Part of a small language model's weights.
Architecture: RMSNorm before each block, rotary positions, no biases in attention or MLP, untied embeddings.
Training: 84M tokens, 5148 steps.
Each number is 500 + 25 x the weight over its row's rms, rounded and kept within 0 to 999. Layers, rows and columns count from 0. Numbers have three digits each. The size before them is the row's rms in percent of the matrix's.

# layer 7 MLP gate, 448x160, rms 0.174, rows 391-417, columns 80-159
095:508498444496533469488463480493517547481501467469478493506511494489560538518511528558551470482478545524504513499507493478474487500497490475519526509467541481507502512455487472466496494513547517473545494500488491494525500510471517534465494477
104:518492501450463496520529453493487526475520487511546488481500541504481509520508524453490549494505460490502486492477475529439521490490518494495489464524522516498517524492539466459490469472506492507557509529512541521485514504506474482452481474
100:509503473535495456469504524553506535523516458515493526497501506472479558477519484505526521507516494459481531509531487503492508473511522489501501514450500509527553526473488498498491445522491509453497493522528486469509468440497500490489537533
092:512535513481457499484478503517478534506487478541469544518491493521551493493550449474466485537443476519515501498483494523475483479520467507516486541458511508513502491509534500480530470525526508508524511503511506498548524508517453496548475548
110:505491481505495490437502499503533474449521507512507488529509506462512529501542515528518502497514515506516500513514494498505502466528519477508514548504490509454521470510520462443501513522509465493460490489520497501487494485520505484433488498
097:505540464522467464490554531506500499546495476483470471491490517545504517466539512504512499541485455505474482494471512512504501506505462502516509478537556466499520517513484517556507487528492503495468459503450495495501529532510441484555514490
096:515528469458501484468473488444517507499482541524523488482496521524526507531528456474505567509493535528455496494498512500487507511477470517505497496481522488489488482513493509509510459486512485502506507481506508520508486541484502496472506548
099:502479532519493511506483490536511559528496489428508498465510490492478521482495499501456489495499483501483476527453513538483527524509488491535498524531503533504507512479465510488471517555506515499511530502462477517454512531497506508514542514
102:512512481520545493539520452497526504475522471514489472502510501505524509550510536488513454495497519509507478485498485527464509506516507529511515519486514487466521510458504487485495502524464533452504494525477491481511511457520498527524478502
093:462503447465532518508458522502503509479493499487454488510494486544469490481519512498506480468537566509489486511510498496552498488522498518539505533510463495504489480500484525479508503517508517530525513497489490508563530505499479555514500530
088:481492467496466457493495498476488493506469514525538575498511495536523581528524487500523494500510446518530497543454474470472478500480481518466500477563520546501502506514533515488505501474507506502489483515497441473502475500528505512528484504
109:483510470489484474541466548479534527494502468514495491521528476515518483504487492530451530501499510520455508519515493471483521497538521461505534509537492576531514472503514480489512483494492551531510492492504499473433481506463509503466472517
095:513483498493534495499506465544503509532537484516489505458528511466532475523486540506497472503508499542540480493517537481477453499509498483480513446518496520453493501482485554537542474521530495488477486512485481504468558524512435480461543487
096:480517476482432490495498544490479497534512505451505489508502489514501513539469499537549527460513536564520471518476530520514476492551491529496479501504504496511507529534484550504509510536531493502468441511469502525465531496538500525528499520
106:468502497473479532530500536533497515508518540491465520518497494530508508467525463484530526510508491478483492525522516459469536547519464556541522508502511489468455500540486521485467530458529528536500525514509493509494487510509462480480535505
092:509466475483504525493544510517556487462502490511485536474515486447469503494478488511522473494497505529498499479457509522503478485471487499486540551519554476495513531500466484485477525503466470467537547492520501443452499454485534520490539510
096:545492530510542483521548515495517498447508523526494495502445525488526515512490473537483491515493462526502484497495516498482498517474499508496484491495470544513498444532536477466529476512460536457498493491542519514532516475502457483470502536
108:533505499523498516477489518496502520511493493464460525504507526485506459523563499471498483458534519499518492501510471535491499515503508503455482498486524484544492515525519483510529471550538508491496527472497527512502551520511506490466485489
084:510481531485470462499467507502515514463515480533463477514488464496513541508476531461461505445470480487488477544491508458515552454484489481538470472488533465521515439520489520534513490507505498529511540480502501494509533501505499490489492455
105:489492518488469447503478491533452498480497524549486480466467479526505492521504513534481486475443502496478494531488528495514522522499477467500479484527449507484487549514494521527508518500542506499541472516510476495484485464463486511535500528
105:508480536482494475519515481534494479477508495503526495510506525467468483471532479508540495469514482474522518494544529502480489471470545519499499499527513492544500501520475473487511514513500536565479510514497465512476488479487520507523552511
113:519507524526502456505512473498457516508477550503482435463527498483514452510489485496508535471498500470538540485470517540483544503505490508502491478579498511523529493543518536503527490479533480535489489528483473478523519527489498497499468508
101:517493489486491460500474469495515463538494527479485517512498497506498513510502468484492536494492517503503489491502445476482524555494517459514510491502540516492489517529535509527583461508490482491517488537502464485475526503466480527474493483
085:518479495521488547518468496501513506483520503521476460512470520536503513502530490503509507507493514505490481496484473484539442495503447489556488506488515499508474488488511520509481521491506486529499502470544539445498556479524473519491496514
101:477502546497529482502473514526505540550514514512494473547491488453465498486531538490504489487476503569543533534527494500514494480487488512485516481505516501492502482497458523478506536472438496523522529483493466469509516496528520505488496505
105:478488505482514474517491463507531505501544495513530506512468492516481475508492513450498570511533534560539530480490450494496505450468504490438486537490485497542490488503475476496475534469470497488488538510550489477477517499473473515497545472
107:478520502501516527504569522524490522539466535494536516524493514510473523444517488532550511499518516489481468550435496483502525501484496473434505524517483509519490518487515467488527486534479480450511543490504452499533481503480498502503501506
# layer 7 MLP up, 448x160, rms 0.167, rows 391-417, columns 80-159
105:512464542477471494489533539523499465515507484515533454504505485459468507535508472517468482500509485498496515517433457517534504498538490523529531507520526533543518519497522532464481511489458470549466465447487477507517458505490500491520477479
105:471486502491496493509505515526537514468478500475485471495537455465546484493549518503520514561515483495493489516507487491514502522505522551484461487519529466531515512473502464501472480520524494494480480473492489449496468520514464510507499493
100:510531457528522488537530553506476480479467511512482540479496469505485472473520529493501521490481477501468503465486489534559486512508469487500505473522491489521470500450521479541510584493547520502520503505490473517520462511483508530479527494
099:481445470526498470497504485530542531547480466529486486536542491538500515529540474470497508525483487487485497498456486527518481488501512486485480501501453514478486523477502483478505488477530494481444500497454509456554492487500528512522525504
096:469484500498481510496482516513537499523486495511487534501517477505485489470455505495509523508533521522486466451545506488529473470476489479438494502514502477507486513533502530554476463490516505547549493445469539500504493472532550527537474518
107:463525535499511518482488484506489484482480526459475548501487527489543498455513499500470499516522529519497499526513480473526526505514485470469548468489460518517503536524519534467499517534510494522505559508527516498493502469535516508524511516
094:515525431492488485480495500490482467526468526475497507534470508480480467493548520522482519484508502525516518532482504530533492509497484485504551521492524526528496452481507494498489480507469507515540513497487502501498558492482454480527480509
077:530521509468487558472477533486519516519559472473523490515484469547554476485491525511506496541541505510505485456515480519492512511544498508485536523512527503507506449529529535499462524515501504525484516542493490502489483536468542503490485499
103:507486496508452455492500519533488475480517491489491533523491511510528528504479489457454513460518493491519477528519495429517485490480508465523470480543487555563480488558489531504472509474499465514513484518485541512550508520487526499529489514
093:534495513472486498516492527578519492527534463467504453540447480466495526481532471477480478457466510517500522502522523466522486492480465520521506513469517477506458526486497492510509512490527517520489513482529515521526490517476505485487502519
097:477557559499526471485519452497473478524503491469509518509478534531531540514497531525502544500540451512481502508517481522508484507458541460539521495501517490517502478520519499509474494473537518463524522511489532459489471510526488459512496462
109:524514542493513484504449434545520523476509529529513480489476468468490499461476466471539492480491438518507508457497533514490495498482443509521471492484484514492505539524480482504500506523514484516488495489510494509459524509478471500471511497
101:540505495468516493497508532505465560454498515466544520465572503497489485534473439467539524489459471464496546533501510503483451516521486501497512527479497504549467471497528545505500491508508557520488529493510504491495486510493519499495488520
094:498479495519510441539494528513535486475489510517504524484495428511510480518515494516473534493520509514503491432512510485492499489497519483495528505518499502500495501540468495538471518533508490477511442547481531460476462521503513480496452509
103:518499529500545497454535449523514492561518536501466498506504492535525515451520495521549511460473485478515528511539494504502496526500506491522489509486487529526476498500477475547513463468490504505486510528517493554541507502485451501514481556
106:476459521516489493485492459477505464451512540514500462498522512457453517525499488504499456481469529514479468497495497519509516501466503457498509549522522489512490485490513514519509472490477475490543535570456457467476470464460468501536503489
098:515490486509516510530549473532473509439503509483525522480501477509518509516447495512513495512462496482477494492489514474497520537519556489513510505514487519493466479481510527518515511531461490495496514498504500530554496483446485543526516498
104:526501524479534526539498520509522481468483466512478520497481505508505468528520541509496491491530512519518440493524519533509463506534512499502457513453522516568532451520479510528502452486509486500498496543489495517512514541473530447494503511
100:471525514533453518507462572496511493460511526513474463509494506520524568489494527491487491499494491511521515549506500489448481470510494510490541529489505519500492518485489504460469530442501445471484455506493445472497499520473520529493485490
100:519502493473498514544468491499509516519502482497545469521528484468480494474502475515518526470550481499552493487526507522551498532458472516472480551484508534464489523499474535439505473527463463581510482474489516493494512494503492487469469497
107:468511467522478499528488516498496485480452502438490496481494494517496469501516529511528531514483477525497543523501483494511495453492485495460484517523492505474495491510526494535469484471530498500527526528454531479513500477560513497447475507
106:502501508484512475480551461465534539504524529504505501516447452474533512569515542474497528480497473488502479539550524504459518495481475505472500459523483457509475539540522485459527501531522486528505498509566452505519504457501563513503492550
101:540546499515455497552501477472528519519478498543494495544467462493501534512497482485474531447436462494500496533505457509504510531508466519490498512486467487502464526480468502494487500480452540486504470491545493488484498470498506509511497501
097:491504521535478481525523522473533519499533496430485499522497477473506548521529560496502521531491511473494505509536514495446467496498473521514491525490512519499506515512484493517519465501513497478521469468523453542491511495512507500512487528
100:534453518556530526520515493528494494499521512519511471506530476503505518488505502517482478506448501451483514513490488511487487454525544538529423483478527514486518489515541489520483473498488501509495533505488444489500477470486491457513508507
108:505491458479475479504517534514497517481490474468514477468466483501517462523476494522437466486535486475479528500463502511535514558477469488508514486498462519474470513513557489509503499512506472491486483478549489504522493510488497502484509537
098:499500520507494465490487435504498491480494504481477515438500471513544494500473513547493527503502501541546529482462498491490476493507481482507522504498499518464484470483475519498493513494492537508485478500461535522490529513474529494558472492
# layer 7 MLP down (transposed), 448x160, rms 0.16, rows 391-417, columns 80-159
092:504493492477465473451530450507512554482500486487506512465506497532429499431491463503545502522476520506547486508509553490484503476491463505510513465537510472483496526544485482525517495521495493512522526493509545508543513502493487526487504549
102:502471512509525448481520512476525482514478510442501512459508524530479522510500493534510524505480500465500460488510537521485474523496465495503501475501501548497497479562478548500467481497492533507466485525506512521493428528481529511515530489
094:472471494485481551464471482493522499516555545481509446512490450478527476465513474509501497483507486510503483519494489434533498490528459490522486521503487484515461494462522474485502497472530470532459511502501491478507512529524484501494505498
071:507484518503530505493495482476469440507484529471487502458514524466506486473464568562529475496461512500509481506508512488505491507519570496472508490516493488484524497535500485518526513504499517500520469478556489527496527501483530513494456544
118:476525541487503490508549496513445490488503521470502489502516481556494438508461529476485526534481518508517536492486546539538489513492505558510506504487525493554479516503509517499533522489473511449516535523509528504496530521485488502510518487
103:507472507504501514506513506530520483536427499447509495494458484459467475464467495542486519555495483521491414491496494458504496479509509473534508510495565492493473531511497499501509463503499468496544450475474533482479483494506529526490492504
099:540531518535523504466535511491478523467523489507524506467520508486504560524487473491510508483505457518526505399515511513508508532497462513499482489475481478527493526460519490488513521521488497501528532515488516532500551485521490508494500522
089:498526485520441533510479515543497535502447510548544529481550542489511495513515504494506533490513525492494501459523520498469485502512489502528485463494494485511529530467486490493488532498526525504533474492453516520494476559497494502473497546
116:471463476522503534497542465470517529518499468486544456468452506503462475530535514507485449486504487529470498489506473463474493531481491533530460543521466515489497501485537485493463476528483481504495510486501499484485546492509491503532502488
092:542509474526516520506539500526496502488474504500494492491516501545481441531428493512498491514527467533519545481513432457528505552518521538492531504511482525482484479474459519488480491515506467492532510534512513497508470481528508507516537535
076:530503479480488521466535504474524460510474501485500502463545468495516523455462529517506505491500480490553491481519534477506505473516483504450501479467482510493531468526513451525501518491528498521489461508530521518492526492467510497488506546
111:484510495495525553501502493520484487501524554509478524568506427516491489485465467489489496510527488518523546461516508493504501493467517519511534533482482519467490530504549439501508496481535507529496506491542477478522529495479518495499495530
106:479475487509522480468475469534494505519455542459484464488476471521501536424539520506496497465558508512499472507472486475500549464521498498577481495541507506489493527530516467513539527499515501514497498510514530500490483496492509493477527482
099:475468507507496520489528485500534501555535536520483525498513565479485449498528532444513475493498520523486500559473517508493397508485519486464482481499522523490474487454495480481495476484500480491467563517484465506517499478499512542490485474
108:514491493496508467519531498485445494515477515559487478522481445491506492547575531486487482513531483522476484528530483495501500503489506547498484505513486486497494538527496516521479505471517515541534508504543548487509520515506456514498496519
070:541529496477469509502480484491475449573497467486523471462477464510484514481445502529490498494492521502527507507523533514530510517541506478502508480506489452482515518551518441545517485499501497526488456496554549532505542526450505514511502508
092:464492523495554481451522498512522506466505485555503528528493520503486527487512500489509501470512515518482487523495490498482490499486496492531486467488496490482497481475541450479534508502493491472526546563438476494510504507467494522512508496
105:533461472508519494457507489503498509498531536507525491483464515472512481489505531517526516519474520531475522550485526494460477499539514487483524498501449492498525538492495480516518539499515475511493472467521540464509480450467492577496484521
081:497470558507535514501510494503509521546499479475472476486491466459477495446499500509467543498469442500487519477504533476498490510506501502474510480524469522477492516550471478518498476526465536532489512533530534476503525498471530525498520495
107:463484479526536484455541530513485453484479477523504502496521476482518487501523494512505509458499499496481463499485521515509510535476519475505519480472483506475524556511511558530531479536522510482526496481480474477513521503530497522528457507
106:484472535513490495508525491466504521554516483503455523508539529489513477513479486482512492533505516488516494497510495493521543513491494470460496527478524507470540525479457507524483479466505516501476485526490492509488499498499482512481522505
108:462520500476555488502503523509402511474505484526471491515478499513515505517530502502464505515507552537518445499537511484503482486499522529515513509510488509496510493513479497514513502446515446501491498521464459462462556484509487494503550513
107:486565542493519502561543519541501498547522506495484495529512501472507514496522515487496514487477500510502521522499506512471498517535512459474512486499516521495430502496531538526478510528520492495475556504467493482531553522455488489502528509
082:515520487509527523472513466496520456516457491530505494454474509500472486468491513496506506461505433491509506479500524471454458531518511447488498498514510487523505510522523524481487508494513496477500453505536553506491452500505500492497488513
102:473487523486513511494518495511507476486534524520474473496493499516545489477463503486468517483522485560434499515513502452485521532505458488468477502543487474482526501508484506498494500483508499458443473491529496510501500447477546432477527472
112:488517470510506493495484480544444525464477491523509495487513519445527458505487488459476532534505532520549480514509487510537524522521522470526469448476518484475535509514462504523537481506501494526465506523456445495451462499511519528512574528
104:492507484537565501463509529535511485513504484492468485536537517542492525491457502549512527547529491496496537511490490510514504439513513543513498509507480497497501520481471485535525475483503511507520452559527534490492504504463500536490517515